config.toml
num_hidden_layers = 14
hidden_size = 96
num_attention_heads = 3
num_key_value_heads = 3
head_dim = 32
intermediate_size = 256
vocab_size = 4096
hidden_act = "reglu"
norm = "rmsnorm"
norm_place = "pre"
norm_eps = 1e-05
positions = "rope"
rope_theta = 10000.0
rope_fraction = 1.0
qk_norm = true
attn_scale = 0.359
bias = "none"
tie_word_embeddings = false
parallel_block = false
init = "normal"
init_std_qkv = 0.051
init_std_o = 0.0
init_std_up = 0.051
init_std_down = 0.0
optimizer = "muon_variant"
learning_rate = 0.0105
lr_mult_o = 3.0
lr_mult_down = 0.7
lr_head = 0.00731
max_grad_norm = 1.0
warmup_steps = 44
schedule = "cos"
final_lr_fraction = 0.0
batch_tokens = [16384, 32768, 49152]
max_seq_len = 128
doc_mask = true
train_tokens = 150300000
max_steps = 4988
dataset = "wikipedia_en"
Each number is 128 + 24 x the weight over its row's rms, rounded and kept within 0 to 255. Layers, rows and columns count from 0. Numbers have three digits each. The size before them is the row's rms in percent of the matrix's.

# up: layer 9 MLP up, 256x96, rms 0.16, rows 124-163, columns 0-47
# down: layer 9 MLP down (transposed), 256x96, rms 0.0394, rows 124-163, columns 0-47
# gate: layer 9 MLP gate, 256x96, rms 0.152, rows 125-164, columns 0-47
up124 088:110072139091125137145168069139157145072141144137120158115143089137109135088140166129104115078113153095142104123093141124173116139092110127101135
down124 089:140137157149125161104108162175135150140109160160148092124149156127122135149121105159114064135147099081141123134088146102135186136135156150107143
gate125 107:185094119102123124069156111127112138134113117168158108115105111127131109139126102120129165133119106109136122159066122140105139127156133092159194
up125 105:107155127148164125123110152144125118148119147123139140103143151119116134134123099132133145106101143161171092095154116114164167151094097105163120
down125 104:120127138105140116117190170156117159134117149144134124100172127156100081175167129137115132148127150135148069152136118152119139156101095130146115
gate126 100:153110142124121063100114124160106141131109124131141136163154110105127067131103086154128155127162165125154104134114162068128113177138146086079103
up126 101:103131123125127094107086118118135115097138112155090144128161114091144103135123115162096155099115145115101127127101132114144116124158103124103106
down126 101:148124083128119117136071142164129125118108093112112133146102094158145141191139153177127120143174144156131122140152177108170124122138128110099126
gate127 106:099181156140114136130112123108101135147112111158106142097115135137120144149137133119110114129084130096144126147096121089147110105128192093126108
up127 101:122122114167115151129159126158120121131138146096124122130086119084103120096118190154161125134115133144123113157120134158155173158082118105151118
down127 105:165134152110138121140120117067118136104121103145079121138137167161160139109141157149093143119171181106103111105127100105112145135129133100147138
gate128 105:131171137122124149134149114107119122117123160109120072115161127123181090116094108139131168180159121151141090161134095114132099125143141123128127
up128 107:111135122144115101076142071122117129138149143136140148121113134159137127108128137111100095152139123162135125134163155151080117143145066146153164
down128 103:100101150117160153142123110158132148147129162162123120137161102100175164125123142120147116144143095142111170135166096133125123109152146083149158
gate129 098:130103137117156159167113112124151099135076130108136128114135102079145152126105106122100130140180117129131134126110130140130079132087153157083140
up129 101:145135112112093155090112122146095152113167123065085167129129154092087103125124105104147132144148144121149072130119117144119163119142114102153094
down129 103:110107138119072074138137130123130139126087135124130108097125143174150090143121134143111139111094091127168176155139141150146160150121128126154126
gate130 106:114130153104075140085113120075122143142104097120131105141150123080097151124129096126125135108157131101132121164098122134117129147172079109113125
up130 100:128141164133173134112150093089138130133117136074153112094154162143167136152143144111130133149086125141130127083140107100122175118143121138082144
down130 106:119074169137150132142118113125122131077145146170096085116128151094094160140147073165114151115135128140142082102107117091116138118105111141128132
gate131 097:149113138068126129178146107143101152140117128114135140138101113134147151107103148114125138086109102141148156135125107090083135108105116115142060
up131 085:147124162087125137139168145142132107125066136123133130088099129174147136133118153097157114101100139159120126122109151138101138139133193166099113
down131 094:110107077161161153116158115154149140154188131149143143149107088153113121108165135138121139143158129142090099129125122123111101122109151111181121
gate132 112:163146161140148137099154132147083138181140189111134122144134111072153105119103082124100147137120138155121109157115134138111121116098122084177095
up132 106:120148152106138133107174081111115166112135129098158150178129149103153133120143161105137134108114129142118103136104157133172140140136157093112125
down132 115:152098150160100080132136133147157123078124159162134126103074081131152138187101124119091089145121144138134106101112168164115143135159124133131154
gate133 099:128109116147091113160129107139108114116148144155138094146106127136172130147106148085117119150145118148135152155156138158134117151133158136130115
up133 103:084123142132111121153093126116115172109153139115095126142105115138147071128155142122113147114121114168136117143131172128156134100160176142110148
down133 100:076179146110111140173127100106143078123149091113101155109139102089104132159123107120144154128143115130120143097137126148139119152181143130127113
gate134 099:147134109145132175160156138123161159093141104138096121115148130111084190155150106131137158131048153155087148121125124088134144169155123116130161
up134 123:102129099153166144156122136146130128136056114126145107121117131116082154142104104141118159104137142110121133127165127105158125078161129133126123
down134 107:136134150114097100084136084116099094125100125120137113163121184109165086088143144110124102124157117125191095153119148154108119113109139145113099
gate135 105:160117142113101141114088116091126121153138156153137122114122145120097132125122120158143110111084131108107115135095103125142145151122139083115132
up135 100:155098127159125129139098154147179134129112152172077106114130109121122074134145146159129107088099150073149126111127096156138123161099160111120115
down135 108:122094152137127120133139095113147168117120107105142152147097128117136122115147124088151138109162116168101155108129138100118144116175127117129136
gate136 102:124097123122146123087136088140134097152089095115096131089158122123119118134133099166147160125133130131126154162117094129122152118140117145128114
up136 105:116104115134086117140104137117155140095180089103112148141168146111130162133175103142121089123090151147150143117130150124113152124130147143123072
down136 103:129142168102095127165131113112149116121136173124148123146105101122145105139156158107132114134122113114133102155163194091145120124115127088119102
gate137 099:131134146098140095100154143111073139127148116103116106146144099116156095143164131131118137147144092108122141169102133121125110155075086117106122
up137 084:131112104182152113093088082121128131151139107128156110108116183107175122156136135121106167128158149116113140182116111108154091127143116122105145
down137 079:096138151124154131136159134155112130136211144135115109144118126161123086146160146172151130147132084116100194132097121119129084141126112133116100
gate138 099:143096151107104137131172163123139153080124144137115132092150151151140160126109156115099101140147133163135097166095172073099141128151149148132122
up138 104:107114093148152125093094103109160154186128173125142133157112136150092151184115125127121141124108142099167129140137176118127155136136153075163099
down138 104:128103079123157107103132113149125133109161090143111146095115135134138129151165142150147149128116142146114111146149163104115140146121135119111151
gate139 099:131113145129069142134177127096139178103134133134126143132124134104113128157120152126146086182159098122132092181115136133143150148112100162120127
up139 103:120137124160105094127123164129143139168108055115133117138122157143087092118110121139122106156146135120114103161143128105129140072092084132121134
down139 097:091141144118124136117174141126139103115136163119126165101087122117155123180151153129160115168181055146130126138148160135160153100139134146086121
gate140 105:149102166151159152119101133139159138149101099094136136104138105102118125127139135142146115119104137112138134122147132067070104123129152148161134
up140 098:113172065155109117135129128094106097160145130144111114091135137110128150102115154114113119134122152166103134120105086129126110140122143070094159
down140 098:088093086089120138140077101173172142142152113169113133111136140088170130164100139108151111121108148139109159131157098119118122127139124071119157
gate141 098:099152125151133126130144073107105167152135117090108149161108093116135109083149114132107137110110141126143133123135098139124124133126124081118111
up141 100:158132087137118142168151130118147100120122129181124096043167132159099162129134111113125140123110143124123128137164112134150161101115105128139140
down141 103:123104131127124100076118112122109139092096122110079123153099134095123161150056113178156170122130114138106137134129179120115130129126151137118144
gate142 092:109080138124129099143169112106149148165162153140142093103148114111127149143124111151118143164084122104121171117159126156134092104179148099088111
up142 094:139156120126123082122161146123120152153121124136141140138121125090116163135093111152110169111143115121083107144103085096127137133156131172109123
down142 088:136129139098136113131131094114136124114211151124098157119129121152073115116078132102136085151105132123144112139136090132128126120106108157090141
gate143 099:120161160115112136146091114120112133103140143118094116120116174127139120116104079099149166160132101132143197139153124134141107083104170105127124
up143 094:101149150114111118121094123143153101087121172116127161105130122103108134137121106106153123113139106175102144141110143189124106096136148086111125
down143 094:162122130142099124130120128153164143135191111108138101115107148125118117115112172102163144097115087165145150127156140082126126148125116101141110
gate144 098:098200141119160155127144123115128130167126139113166093171148137096141158111131107141099124123131131081115130168118158088145141124145188144125108
up144 107:147102091124095111080133147141146114109116145141139111146134117133126146135157112134159160125141129135132103130116127183101093120135140169149140
down144 109:161112104119122148077113106114108128131076182130118121157146160091150147103134120111127147108122084142135105125128145151122156136160153126088085
gate145 102:135128181125114095092125104126080147089107158134132112136102108090126134108141142164145165127124090141101160104104127081116117124142164156103096
up145 096:122116118104113118139074141111155141118091090104129176139131125128123123060137147138074139108182099149113107134128108120150116119167113124129142
down145 101:138128106110107148132144088151108107075082108121136139117124094123113139133138102120134126111133129118134092121134158126099110155147117181117161
gate146 100:162125132127129106166155109116124125116101092151096096182135123116168124102130131167163118135094135104098130135107157103111116128125103163128095
up146 103:139139138111134128149145168146152151068133150123156129099128119104127103103121122109133145191131128106131130126098103109092163112157157114118100
down146 104:124138127141099178135094105152113147122104096170103164121144149155090139132167151098138128132122120111122098143116096107125120098145159133164139
gate147 099:148131160124063150092118118093127156112103134069123132186115155105147126136069154104131126136143118117142125158098163112126116158122138138103080
up147 109:142125106116072124155122141125168131148113176121121132179108133125107139119109137109126129085137101152149115128109157155101115153136135106110143
down147 104:149165115155122104115093171156122147103176160144148145109105126129169125117106134154085165125129108123159139113126139093084134148126119117135149
gate148 109:118080161120119092116084084121134176109123153118145108138113104116143147140113084117136145120136132172140143122134120082095130103145113081101172
up148 106:097060135074098135178107131085076150128121168118124135144125168146115121093086149137095124113094093116134141145162109120136116127102133100159078
down148 113:145146127171110118125141139148107104153107142159135118141137152132142145170156118161101151145171161143079094104094128090117154111134148129115111
gate149 104:160130103136119115165127132144163096140095129135140142136148135097140177139091141159117158149145119119143111141142147095134146078187186104097118
up149 099:143134153174146115093104112152097152116124129075116208168137110122124107102096162138139131081121150104115164159149103129129116163136152152095160
down149 104:133130073141114139130111146176108110143107158180112163131139107112124109098107176137142105126119120155164117141150098102131141099104178109148132
gate150 100:071096132126148142120106089136082123145114122115128150141129140112158119102084169098164139069147118094109140158131111126137155104152177135149099
up150 101:139122143105129122115129150120145158133142141105149139137156118124085124163125125183156142174087181110118126127101127130121116139135099105155145
down150 102:147100132150126101117176147130155208156110106147121125124105110110092145175130080104073182087122164119136132159111120166135174147141141144111138
gate151 104:127095143138136146138153130158124136184136142121142098090100102128131150164081114130128118145158126095104072148096154094137126121143152119124106
up151 101:099144105113148134165116127155137121115121110106130156144153101137151101117136137103129132126155135061127133166148070145115160118163120134163170
down151 099:053168123153139135142104138074140120142123149133108139112151167129115107090125104140138125142144128107175185130136102171110131095118113133139096
gate152 100:169132165104114147104121058140112157137096134105079142130099117122125121152105108135084095119127136141166156137141143120166142120111114157105141
up152 101:128140165092137130096135075120142127126124109127124149182116145130124085090122111134149118110127123147160156157120120107094108109132137125135130
down152 105:120092123162112139111117155162131125147119134151093142103130132089120131088074127139117125142169179147112112123128108156134171151107149163140142
gate153 100:150133127099082154147117067146117130195137121155138120131135211142133149154123141108174121112115179144116119129159112112124162070132106124142109
up153 097:113181146140147108131146149118111130114154165131166138161108105145127116075128172132078118121112104160063100140102149123163158185130114147123100
down153 097:119103149151107075111151145150106128169154123125150134117075083134139129180169110140150118110134110126091110140153146175129106149125131115092111
gate154 111:159133118160135039132136117129080128137162145086108082157144141133133132151117112146099114145140164110138144151105106087150115102123135132119153
up154 101:139089141121165161137142153185123105097077145106170140133164153130065144120161123102119120106120148152161119098149144146109098109144132135166118
down154 082:079157094133135134123126115184124118088005135149121122156165059137162124115086131103129138130133147130145121123150139154150138126116112121137126
gate155 107:126088122110130098145133125137107141090143155149082134142138093112151123087163131085140126118111131136140128148123168118064105120136143158124128
up155 106:158099096173119129151111145167142183113109152176100105112145106125149148154152083085114109088107174105143128144118156102120102138137125111126115
down155 103:128126144091156137144139092109117108119117123118151169127084094109097156144099114098147114122153109122102102157101120098114139145128077159163130
gate156 094:127151118109149142154134142156173137098103130140099142119140171146191114159132101097094118142173130115160125101163063114147140129133127100092150
up156 098:112129073154132127122108117134144113136113137098162105122128106131165133114159171107132122127139100129124113125148119118158069113145141132129145
down156 096:150125134105109162095136113088075121080143135097126137110093117138101120120091141101167169111104121142141140129130157163102110075135160174123119
gate157 106:116083138135145129121143130070178138149121143126119130140148186119123118146148150100127138143152159145150151134128144139066142149171091172118124
up157 108:111120116103124120135128161090142108143132120136145110102141161119122093074164121119124111180158149134130098120133130139105128182104128135110154
down157 109:122139162129176104111104115141114138134135112114099155117160143187115141085174106117155146162116160146124131130083071107129144126086128135168110
gate158 102:154089166152113144146096095109113152134115163115124118096146125107098129173119096098147126103152149114104080152185129125116073119119068131119130
up158 095:123141108123130126118164152145112140129112092139128167092137135126098166132114168100108116125079150118189156090108184092100129153119137170144136
down158 101:176113112117089126135131105103129063135119120127157095152170160140120126151143152151120077144106127140147114137113179113097162168128115171142124
gate159 099:089158142132150152097134123131114173104116120110094133130160107122127087132084123142161127144123110138056114153104152132133136137100147133132172
up159 097:146144119086124146160127156134144126121110126111170149127097131095126136124141166163157134115120150140164134088149101125103118164166108135097095
down159 098:116116117097103109149120153126105111133203147149121117159079142127142079153096056122094160123122116137090137127126131126144152124120158120112077
gate160 099:155132150100143093106061091103130161099108154115148162129117146094098116128142139117082121112128131111126122143097141106111094156111161076120137
up160 104:131109117112135123091093118134106072171120166127105122128148144160103092171127133135092113118137132115126111171169117100083181130098155137157135
down160 107:183093127130074136126125117163112126148157116154133080164111137150150142145131131100126126135123100149161077150140158105148092092140138142112089
gate161 096:101152116107147124119166083129172141103116153100127108171180103114135090104134139119121144121083158129103149100138163137097110135116126145119139
up161 094:121136168125128158100167143115108116098128144141109126095115116116118145132133143098105112123097117122078141121139089105117086142099156099130060
down161 099:112159166107122128153148116108122127117134138132112146130145110161140182163136166098169122160154095176136091139169149080125102111168172140131111
gate162 105:093117143107170156183136137134165179120127132146126092150105179132184099168100104125119153140130144124125145142138159132165148134117131150083116
up162 109:115139120157152121144148144091113134099122177119140108164102121109127150143078144107102125113128077165106131131152129130128107153168113126177164
down162 105:141107141103146164138141141120100128126146079107165135120049157124080070174158128158127146101128138122142119129138160158148138139124133182158131
gate163 103:132145142080146125113129075123131123099125134139134099141112146089161101150107145092114098097088126109155131146145126121113104102169083137126130
up163 112:148105148074122122113145106112131150120140128152137133128103096084117162113133110128118075112098141097124169129125125135104117146170123076163149
down163 109:093140128153158159136099128118152109133129125154133116128152140120162187127165124132117144143178150126161142141174105161128124123135129149152129
gate164 102:149137121094143142137154075095113180149111132111116142117146093133111148130123129136095130136120117131092130133083125106159156106141086085174114